Part of a small language model's weights: 3.12M parameters, 144M tokens.
Each number is 128 + 24 x the weight over its row's rms, rounded and kept within 0 to 255. Layers, rows and columns count from 0. Numbers have three digits each. The size before them is the row's rms in percent of the matrix's.

# layer 10 attention query, 128x128, rms 0.0562, rows 51-127, columns 0-127
146:148108110102112129138099141144149189142153162123142137108134152087139108104104090116128095116106111148144133139171155121113160143123122113136131132168119127117094150105118112119121104058096148158117158121123150136130172143141103130157134111112151148198160101137127103104086115133129129148103152144134163131155105082124148147149091111143157096120109118137170152136123126130123068123187
161:140116111083142103148161134134097114157125138169121115132095134129136124123077145143174134111164120126132135135091085122163105094118143138103143095091148081165122116123114162132150144141124125117117085116086148179121121141159099128138119163107119129137107159127110131154093111153097135122120138175163146201105112106114110160108129141131077136125140161105126105098107076126147161127137
173:127170162135118077143133121144149129133132140147117116116141107165156153108122130125116123138103107118150116132124157141084133146093145176155123132165147110100178122111103149087138179134124169137157132124108118088143138104143148105140108131136120134106112122112137122135073128110131151133098147127190104129135151190083133138172122157099132156120077137088082103141155130138165141173137
167:152116111134148114149135145164079121129136097153128138127127159110103173107147107137139113158111116132114084131129138153108110130135083096120084105133140122141116123126140177128098088146167134125153161099112168111124173121171114116108169131134155154166135163076153085164122084109158154124169171123140131160119122131123096124137143131125152123133148095157129098125113172080118159104111
180:118135113090175125160091169151144140084107139139130155147146134145137156148096134126162117122132138094109149151144147145118093111134108104143119113212091131116153133122141121109157163157094120110113161122138121133157094111118128133070135148110134133163064099129103146120161081159137116104152097113129149109132135115141123144173092130126115106163165103113105132079106119113143147147133
179:150147159107202145147105164132133153123135121128076116195124146127108133130107139198101079142115124140130120131142131135145133126143141110100120126084137154139136098137113127148140113119117129114160153099094135112071136105138169132150115146156109113153133085106121169128162175141075157141124127110147120096129151137151131137115113175140133138104159139146129120167139092100103149138165
179:104135113180151114125127128131144131135144144114130123100179113098150098140124178176092108107172147119134134146115134118127058132128144134093111110112102167125108122095114177122147110151114084112121121077113117132146130123122132108144098109095159145153159119116167151142130109107086114163152129129115094129142173104082123191104133102118110114120109147122096150130156158136142101092112
178:107162094144131122117133106147149118103166114137123122133133121139118150115103170157096094131118152131093114139125122132103142156090129085143139157122148122136114150134152091093060153116140121071150098141156170162128113096166115103096130135095090114132155155090097157153109120095109111152119115124125139070105164122090125084099137136177096097150127135139121111136093115143146110123138
179:127133160141135155083127148102120142138155151113142119097142127136202116103143157139141164129133122167160116146161145151157155158144153144113121111135084156145116099111134122113092148117149139118138143134119126140093066138110138120132178120105139083134055130112147143147127141134110145116165083155155147131111125135136077133096101110098135092146086157136138114174091142118161143118114
182:117125167139159155144108091129075148083114083077114114125133145072103146105142114122146137119101118131115124115131146152141127135137192128111144145123165095132123126152177135078103150154125125157128117122127155140158116145158129150128150136132139124164121101180113140120125108144156134133157161114068131116127099121072101116121088145147142119139151146088124139125189137133144135178141
174:097081154154141109183131095110115147116130145142108112118169114117129150135160132083146118123114135098140121144182128147091086140133143135138140112150106108141110084097130148142122122092141165121149102157108137130106128154146116086134122147128072106123117159130118113077154146085139130114165146167148113111160121134128146145125102132164102114106205149173137160160113104154135141133105
178:143108146109118110170166134130119140091165118135145161162155090108113108088135089128145148117166132147159151120155141157120119119132147147117131143121107137138148140109148177090130106133106117151145143122164090155153197145130128130107170133120122133082124133144099097168120129117072108144116085095135120127128141136107131086103164140119137076136132112146159167147146102082164141098152
186:136172132093125105173145114131125113160143139101143161122142156140114119117141155120124099154169173151149167114151160139142170186150115129098133115119152110139131120124171132167140160092139119129110113114127101149096155094189157159067112127141145132116110159139079134140129161120168121159141138105112129114149106085103146179142127128137129140122126087108100140157144119142130148109092
077:081158121124116122128181093114133116139163154123115090099167151124137115119134101127133117156121151124121132137110136175121097139115079125109149148106135069160116139178120118076114124120156135121118112145113112102066119148150102139099110152133175151107088095164113108077153101138141164094091159105122111140106143144114144119143147120089165138112109119102108173121120126135137108105115
081:079111115132141147093173107166145113113133131164143135123145121142093125100106134118123118119097157124114114090147163114107107115135128106096151109155158125153123125117110102082118125093168153148109123160110096127100106117148100153098140164130120091113090103165098070088155121145157190104122127142133111151105124129156146120125133157085147129124141108115112182167127111119115088084131
075:110187103112151132154153121094116082126130132159064136145141116136084117112105156139112160110095107112162115122126113118115105104100179137134143166121122134140119136124138110149123121145159089158115119093101109166094136083085096147108152128105083138070088103149133117100156103103119106109096112098128137105118125148144131125106129143123089131135129070151135121137144100135093148151151
089:129095138097187117116145150121173110141157102112122119137123132148131149115121112105064134104128136122157113110107140141135138092111144101112127118135139136155139140137155134115107164124144119165119150129108107169069129112139092095093138094134157156136144145124140075108226110091109126113116114117116138148143094117126129134146120153104125132140087073150115138102135174170152139112114
079:131136153109129148055165127096163127120137158105134125138173074107127142132133144148139115146132157139171114147124090124132119096110118122165120124137097133150157094129154107164149113150087115082102154092106138131155146086103102146108102089117109133112134167138156148111099141122132123125165161093138134075121152125123109146121111117138155177151108136155164158114092122147130124180108
073:102078156102139095151157154177130131155114126104096153179107121122135133122144129122083132117142087147125143097112130084114126119119173171152146119134142135121128128119105155103137094095103129122128167093206108161107105093130109127143119135112129119128129117121110113113162129109122141115114040123128138103147105121147147077171119127139157117159112112141110144104121147142165162142133
081:152099179082163132106133164139144143130141114117116105102165110119119133133113174138064119124145129090129088143150136135091093132107148142114117121122098137142149113096125097103107104153114143149073118118121161130174111087097115128160117126148163057133137103128121142110120083121145162152130112109099145089174135124100127155105120108109129167182122134149122159114137141105139120117121
076:118115151079146145125157127103131103098098147125082126101107105104127139082119179072122123108158141116177110139080093120115151109133124149088109127115090118152138128151123147118145162149143144145142167159102110155155114100104113139144157112160156163129117104139145107106200149188112118106137144117101149142129138123148138127141148185151148144119156130139147155129108147141151101117136
085:155130164118168115126119090112111147117095114112148136137116146159139127156103140123095120077145130098133110135132165152110149055140138169187121088120156147103173119100120140128126113118146092121112133094100117135142129155097142127099147138106094130119117109077156114152179095120108142140153154119096133118122171148107129131097149122136100122171119096112108133146125179128164096158102
070:129103120131139104135146120142116132173161183129116102138134124143113068098120088107112085159105101112117107166126180119155141153136127162109105144113133113126121138118128157091101160124123134167110159162123115140173141139117102165108126120108141151130099174126107169120149096127167133127138147152121120131102126106099151104112119127119135153101110104129087120184204177133138104119125
069:147165089119086125157106123148106160090105136169123183143112110114121113130141108120195099111080115094131140120136098106103138184158136147137093125105116117142138123119124112111128139111142153119070127133130099127151127104086124117114104109074147162122127121156133093153131099143126147079127124164141156122117116193117129141137113088102113093152124118117082110095161128131133125137113
071:120174149125105123099164120107103150173119133157116141144146144171126130110115112108118169086163118120137133151126154131107113176140085126134079081097097128158119150114109111119116103130098135103112095106137154111095094146127126111093125138133150124125105068098112124077148111132177090125143117147126180131098098098114106133108133154110165179134105155122109094126129133144148129115163
068:193090145095133128156146119139128155145126148101127116127129142111095111164114172134160101090166121128107164131154163138145149130117130113114151099141105136137115167144151068133159103082143132102127083128143108115144105138123136116161152153149085144147098158122103131102127131136157088134100148116097153158098063123174136131146137092106103091129138158147097094147124117115136126127108
081:149129124036139135116126135128093120166139092116117092108093090126139131137137122101081140127118139132123077133103138163112152118161137095111163140094119132139116120110147155109069143162106094149108126133138138159137111129120118148137157156137140127122097127086164101105079152119128130147106101131122106097126088117130110143088145157095124121125116094163162080091104148156128150147130
065:128106125118126134129156168147147156147129149154124152124154155109191130143134124134164115122112174148111119144133104118156155138162118109134106109140129105110098059149137091128106106109131125199148149125110131119127158129115130119133085054156099098146121101141157135133149143125122103170108104132102106110099102153130148125125130144103192179136148130142119147131133089126127079163125
072:146141111129107109137156089137121080129115158197119117129119125146095099131146135140139129105123101112110146135148133139167140159184122132134178107147148170112108127112104146152106163142111135139124124125112116118122088111148114180113124073158116180147078147137096139129138141140127098102148150145120150137147154152157101092144182115097095111117126139153141108145174151099089161113107
073:157135150169134091143093124084080116122129100113174130088152143085143152131122173076125112142123112146106165092118144183087104108141142149118163129121133096115139104107133096112118107190113076101090131142170145107118130143156087139125113126140099128120132101165145147082137145146137146151112105136120108125132132129111131164161107172127140121151137117095127154138134116109137126095110
073:144147125132138110134111123115135163155146162104167119172085141131092139111108134147129112117125115113066096095109124126120138148128109071093085145145139148141128127116090094146131156124115080160142108116127152159115166116124177168094149106186103149136101160127172144117115097144150138122145130141142083118130107151090152142149116121125101117140108091090145106142116120150109128066134
068:119121182139140109112144146108127125141102134125141101126107123148141132128176170120136117144167150075145093116108114143132106114144110122107084125117129147138170111110149119118144122131138137127143102162137126114128132123097125142092110140133157162081117095161114052112136147152196124100164145100106146112152143146172122101157097156095079117153148090170130120112121100130154149169107
071:133125112132118135147119115109099119155107175098181127114153124124137121170141104160112159127141098141140134153111152145087129148116113163106148170110117082124086155108107100131121086141105127076135104176152133131104080113115172160188132128167127073127162151127136117137162130166140131158131154127135132132163182116100111136155127143088164119149115152139158132131138119127128136159127
071:102076121147173180152116140086151121145126135165115124167118115141113163115120126149149128123105157111193124123170164102091122113136162166099160089107109123081184108125148112123131104130116124121131150137124154150163157121112122121114111107114134133132094102133127145115103101096172150130116088132123108128139116074140099129144117163142125178114150115107120111116153133068117142118136
072:113135114182137134147116103176111123080134130106158089117161145150186115126168121137176109103152104137139131109121126123131119110106148122135116125111132154077114147119114150138140088134110142130150147143152152105145129160146130133162079135165102128202130119144124128124092124139082115131129117172141102138140139117138188131133122103094092130090126157138100176103105136092113131103092
073:161137120125136126109152110138166097134118124084118105166143094135141124132101117097066123113159120176138095109101153129172139107098148110131088105111135151117138086116112154141147158173156081170116125148139131135102112118112112138130107121147138131086117154109135133138072130105112121126149158161127127096142114136155116121158151137122124152164171067128184099112143150144157099095148
070:149113113130134137116127086112135143121120158116142129112104075125173130155113106122125174115143149124122093101128100143144168115131130082141139137121162158095142115108162136088120105134139137174099131097098146071137127154127131108079161115116109118137107108179120110125119123109100151174121148123116119152152137099162101145110158167139197139160150118107086170154139135113157139157156
072:168097144122108139136121081122143114145129117125133131130150104106098128117082077097090111118131110123122124105150127090128170148097130155100127145132116121169202147140117153126183154139094127138085110124115108145164139159125131101182123145182096131144128153139154115131114166117135108178136119093118151142148132111134102139095147177110119117099145134127137122160127129096157080108151
069:147130122107084145141108135128133127123152093116139135143109131110115113103088123151095161107064098199130126161161107118123126114139125131135104131147151134141117100118165118080125126119135130163095181147155119118098149120138133119127121107141157109122084156116103115128141109074156104116098201149134089121152158131109106120146091117179124141129162170128127149099097160139138109113154
067:152087164106136155143111112111100145100123148091132118120123133112137125124108145098170103108162108128088154116117112178141120154094129146130147176084149130133107097184126141135137162099152121132137171117103113132139123148149174116134111115155112139126156174125128146131118096131186130161145117151124137084180113108116138087147168082139117129096138149118140147077146125145160100162118
068:113116174145141092156097164159127112113099156165121147113130145112136156136162149121118126134123104117159136122091162187113120098160137106145128140080124135144133125136136146103161147143132153141104137097105114111170101161134143118108145129131111136162040120075113118157120123140143115110106169145132106132143112121105167082108177147122181111116114121144127124177113136133136117095153
065:129114170092114107142190183128142135140076113107126142164110094163150133158153143110135144159084088084134119114156148146147111090130116105153113114167109135156111098144114118107091150082135125145096140162095125141157133145125084125132122126166135089150130102117138113124062139137117130100125132117134139124123122087135113126128140120099121148120073110096181139124136136157166127144131
063:138124110121115128100189130125049153137119125146142130129113158139134131093122135146126135179134080127118183142132163143118091134112125153130075142113129123105116151081085114141127129110107144134124126116154138117134129161124107112085077151122132105153092140075101161104119096165121151099119137104154125106111107141156136140124115127132118077105182130143119088095089114117143124122160
070:139110106107116121136150140124124111165148104103134099148121074125144159105120129176099078085131124139111099156120143095065101115127152161110110123128114119144111157130140126154126149120116155136093116119091160182098132131111128150100128133173153120109128126130124122078124072114153127104127191086137100121123147119148128093121132182121132143151096102119135113186153111153153116151130
068:090125112123115086144119082109155145120119135140138120143118159149093129089083113123127117150135068081173129113104128137142145158160102086149086127128161107148120189142124117151136108149116142138128121153163114122129098115150115128113147102104164120156110173113154096137177108121151159151155149197123079164127130134116141100150139112142145153130122151108119151169147124128154108131127
078:164128136163164126150110092128151146120137121078169134102117132132174137115124108105157122144184130163102133138150130125149140109141092104171095114123104148114114137118119125126140106112122153125129099113114151118117163132150151082116093099092145171166168152128144138146117167162116141151150136122129099134157100097090149150173114088098120136134071162130168084092093123136112139143116
065:130124143129172119117134114132157115126131153126133123135072154128113133122079155106154087140135164118145123175117135140110125077156132121133108081124139140093167117144102122161112151122134110137137115120122086147131164088136114133089154092138167148129113139137091091138104169162123150125124119091082119179149105162138112114104137162117158124123150110085147129115065114165104119098166
073:138154110114114123124117138107111103098095086084085103113153104123110160109151156132122141159134139091111106095111087184154150152097136151118180116158129102146149153130155134141125163170130104135125124158121094131098139109144095130120094140137151143080118143149121126140142120102140125075148122163147126127120128121142120186092112175099119128166103076169132116129143103136157162128109
067:092165099115148096119124126144114138152133149140142128132115160106160167134123118118150137142091117132163112108084098142107146094153161101111153138125133125164162081156130135093130159174115082115167142119118102111148145111134112113085119139146122114142125179149110163134132141130099132137144104093125138089129182121119133173136185096142190115167110107139149119075130151157122126123123
084:103120133132095119150100129114093119145108171117118113134129087097141090130149132096185141151136135165122139101168139098125063087148124121107138114160128100135105102146098080143132116113175127110119150124136095125137113091167159153131072107120149137120119138134107101115115141159127127077091156150148138095164128106143116119142169053108136102153144116129145125121135126112117097132148
077:132098118120137117085164114150160094151138102114152088165116132121113098112108147123082097123119160124094106095074136124131116100160145164100128114127132141148135149120138124156152124108146106149146155139132111137088137135088144093102144155138183080153126110111124119138151138170140144115129180140110120131157083095115135142176137115119095161151192120145109162131143130117104092150154
074:145132151108129111101173154140113137150116126143156144154119149118118146147157138111161115117098102161112131158124103124115123101124110096125082107113171138145122153115141162136163134137133135080159127127124144116173132114185129120152136068150129144106147165136123147162052164148110105111117096149112135124134158128139108119135130104100144146065130169123115082161104092092123136156161
085:102191118166096141136128117159095123108122166138116175105125125107112121131156077105175112155150112145125164120138161121193083119146099121133171119152110134100101109169105085129129097111142124124160098160114116139102132145153137169161094131132138130096095139142085166126147141159098130135148159124151111159169116139174153119147117143147133101121140126141108118112121125139123124108095
072:139088127130129163122146135127108168121111104102146149150174144096069094137097156128128110120137110136093125125122132103138096112135145160124158154092141111103121154074112129165131181122123132158102119147090094121133171161098144121129131115138101107114141090135104148173103122092129110131093137165128121158124109133102147108091093126098112073143120109106143155124136055123117128131154
068:130141142115117129093129116130151102129163112110146117128070119113093144118119153126112101126170113060110125135092114163152192121142162140125118087080081115092196126122150154087099147148064134106097148150090131148119144128116121145126138126143154107162135130140092117121153169135130128150125149100132158138115140114136156147127094132129170148148126106141136145143141154117131134178129
075:188119189080147126176113176137153140151119114119115110106122115136161147088137157139113102144128140131138145135100073159120131136143126114124148147123131101080108124126106116137115107158086074097184125117085120128129129105082145154124098094118095125155148112101138088137148127123114170148121117123157151127103121084137137159098088139147138121149126101109154131152127153160157122130137
064:150145142155115077128129126126130110136150133114152143102141069109143118138124092115121161102112144153121106118168125162082083107147130147135162118133164162150144188085109098142082176132097122144144136143109097120100157133103101116158160111139108091090116143134145149086116137140108131114153119088147128096128113120118164114092126099169117135089159113097143135137141089132115087136113
072:174135151135151168120140118127171157143152137121104111170163094099140127084094167142128123127116142122098145116145125185187154130140137150107120113148141130143115137137121161121139140111126153174178164109107129100100148158101118129085110084134170105105138077140162067113140106114113123150133130117130151099117115113078119147158118104111156143137114152110119106100106121125131136163106
071:154119163126149137093128151144156146120104144099133092169070121186111102075124160149127096115130113145149113113123111140106124139114152133147119177150150119088129124112146146103133113126110157140101137124093140153130114111085123138121118148126159106122161139135120161129141142100131180177150181108132125095177112131145175149106170152134125120120172163118145115083140121119149113122174
065:142127115096103114112088108153115105112125124161145111129119117143133101113141099164108088163143145086123156148162133108140137093159108207084160098128113106106128105141135184152172130105193145126118103125127182112114139136129115152121093119126127109086138132114154120138132139132100094164164145120128159112084138156103102148095133134133160144142139133133143146075110147143120096129126
070:111120129131100097148126141134117119113105120137146152107119148165140170108119112154082132109137134209147125136138102124094126110128125134085166137142175137147106106139097105129112146136124110177149156110080100091132108123136121139133110159187094152112139145155106113127099108124141129139071126140132160147150142129137092115128121085176139123143180108126133158122142180139179130146098
064:116163072156131130151146128140160142130123149181113150145112150099112112095102136140160146146090098137131144104141144144119141112121164112148135108114161126162142143121160106114107159103114167140122135109125101134094154140168123145125126135115083101135156106155092103160139165116112086093109118142131169095152197111131155174108167076155119114141113117112145157119157118150103141125163
074:159138059141115158157110103177131136080174142140125158091105137147156168120131118128181154114162110176133191155134160138122099127095111109130128115146113091155075139125099079145091131141108119115111105159167131087151114134136109123115099153119140078155113120100126127120131126142150109128160148107131110117136117139106148115146123125156149131138090112119125154130090148138104117150137
069:139113099122138111137109134090124133135140118129104130120121172131120142092108118138145153110123145115118146136099140119159101173130143119096123150082137154152135145148094131127131084077096108119118082175151127145131057168138151124167120152098110166145109136105132149135115128106120170110155157189087137112122147105119127117180123140146157120160138175117114106187129108143099107156141
070:122145106133121134137088141159161126119175109169143172121135128146107166126128100131167146116116127159146133168144115072148147130099130146101110129145146099086143144082113099086118132116126156171109093187147139140124148120149124153137157127162117152121092127086109122125174123173155137105130100130140121125113109129142097127099113154122161095117110169153144103116130115088154188110116
070:116127135126155148119121148115079128143152128151172066172111128134169105165139114085098161114117099125154112154132114140143138148131114136103155116182123132126135119113142110114127143102102190146121133138137141146129147152085149104129156153162153124189144098095132083126070122163142171127123133086119135086133160126166138144100126091123093130104121141081119109108120122133128114112141
067:097153145091129115114159145132103131124122155102099159162105138104125187106125142124103136144082149114132132142120143162114144123137103152150083104134150102173126120085116114107151143137134132110107139122114120190114139144135136127115099105109108129171113132114067109136068103160152135143150121113123141149134183116157156091109115154159132095109131154169108101090111085136139119106091
079:120108145163132124084163156099131127135086089157089087129143123139102144137145153106149121149111089132151151109124133137125163078153111167126140142102090120126123139080140122109167161156166118142134126105108142171122126122115216117103166132115140085117151128138106119118140098110117125115108133138143135111140083115139103128141119135175100150145121099154124176115121118163089125164153
072:139138136137094081112144090122137109152139100134124151156111109132150110116148093137105072097111137163149126142103189131160109102112148130084171139086149130104166176148136119107140114156125085090120129088143160130112104161123154126104118136113088136136091148148152118118121100119115135121096132096153173119127122163120160106130176097118164128115121150143152083155105103118098126152130
071:118143169136147160072172137144142150114106147131111128114151133137111096106125160109161091124117120097101126106067137143130144136148136109144106152115105101153160108113172126137145156111136147101130139128143186117120129141116061120089149123122151111163082139146092142116108140108164178133121134106123156085111170144118090114139150135139125100105134092118139085107082115098107109145125
064:186141103118157124105107126123127137146114136099072094124120091116142090110135111130128158129146139139081134127127102137144127096141130164171164094168106139169144076113156123110119134122126131138117112126134096111158106126104130134105123178196126160149132173115110100142096142112113146133119069160148139143147094128182130140124119080130164113129102129131115154144118105124170115163127
072:108112148127145134096115094122133093152135116173112154152108124156146095112166162125104145104140092141106131139125133129126136074140113156145169127153111134127121127127121079148160108115155119160100120122100138135112153122161139138130079100116150136092081121166116152153167151129186137165131129147116117151135124106136134168144161047111102131106126103144103167124082095118129156141104
070:159141162133105139107170164139157115142151070118095109130090090133098120155132109107121133110138093145146133145137086118168103108115159093108119114087133101145135105108125100192149124181133132129115102161119105109127129103129169139129135100119118153119141136119128154143111083103113136110112144159127157109088165149128129134119166125110101154148141122077085163130133088107122097171107
070:129149161085123128103152106111095134134157080167097095153159127102134111105120105119128165080156133063080105140148117185119146127160156147147111129151092138140118141158139125103159083143098138167136154139108117177104158113115101151123127161108152132089118100109118148132158164119094122131111106106137113099114107135152101153091100136135138135086109110110110130098114145127152138132127
070:120169171094147142097144152098133132113132114123136100154144132154121119106136165132179131128135132107145145131142085101145105118087124089140121138101144138062134145103148140211106101112128150158152137111155124109134149099142117118171137146121119115108100089146088109104137155132110110145116139129099123154159121162154123154096125172093124167113095095163124144123076125110118144159123
069:166134097105095094160110106164129163109127125126119151131080137145098136128122129098116130116142124104136126103136181124125139167161144155120119147119130119140129172097092153123128089089160142109141100136156137116116111148104111159163120110155109144155142140164097127137179107148197132166126108126153134123131128113166094127119121128087166123098123102150146133186154114092136125080167
063:134112121114122105113148097150136153103136100185119129125147068145141177124107144112123084132110121114102137127132156111125168108138134137105169124142096129161130111105153151130120099128159140151116173110147131113140090143122165159103110130135064094095168079156110135121088113083107163134146154141096118116114126175133154122127141142101147139144133134091122131151114170095100183114128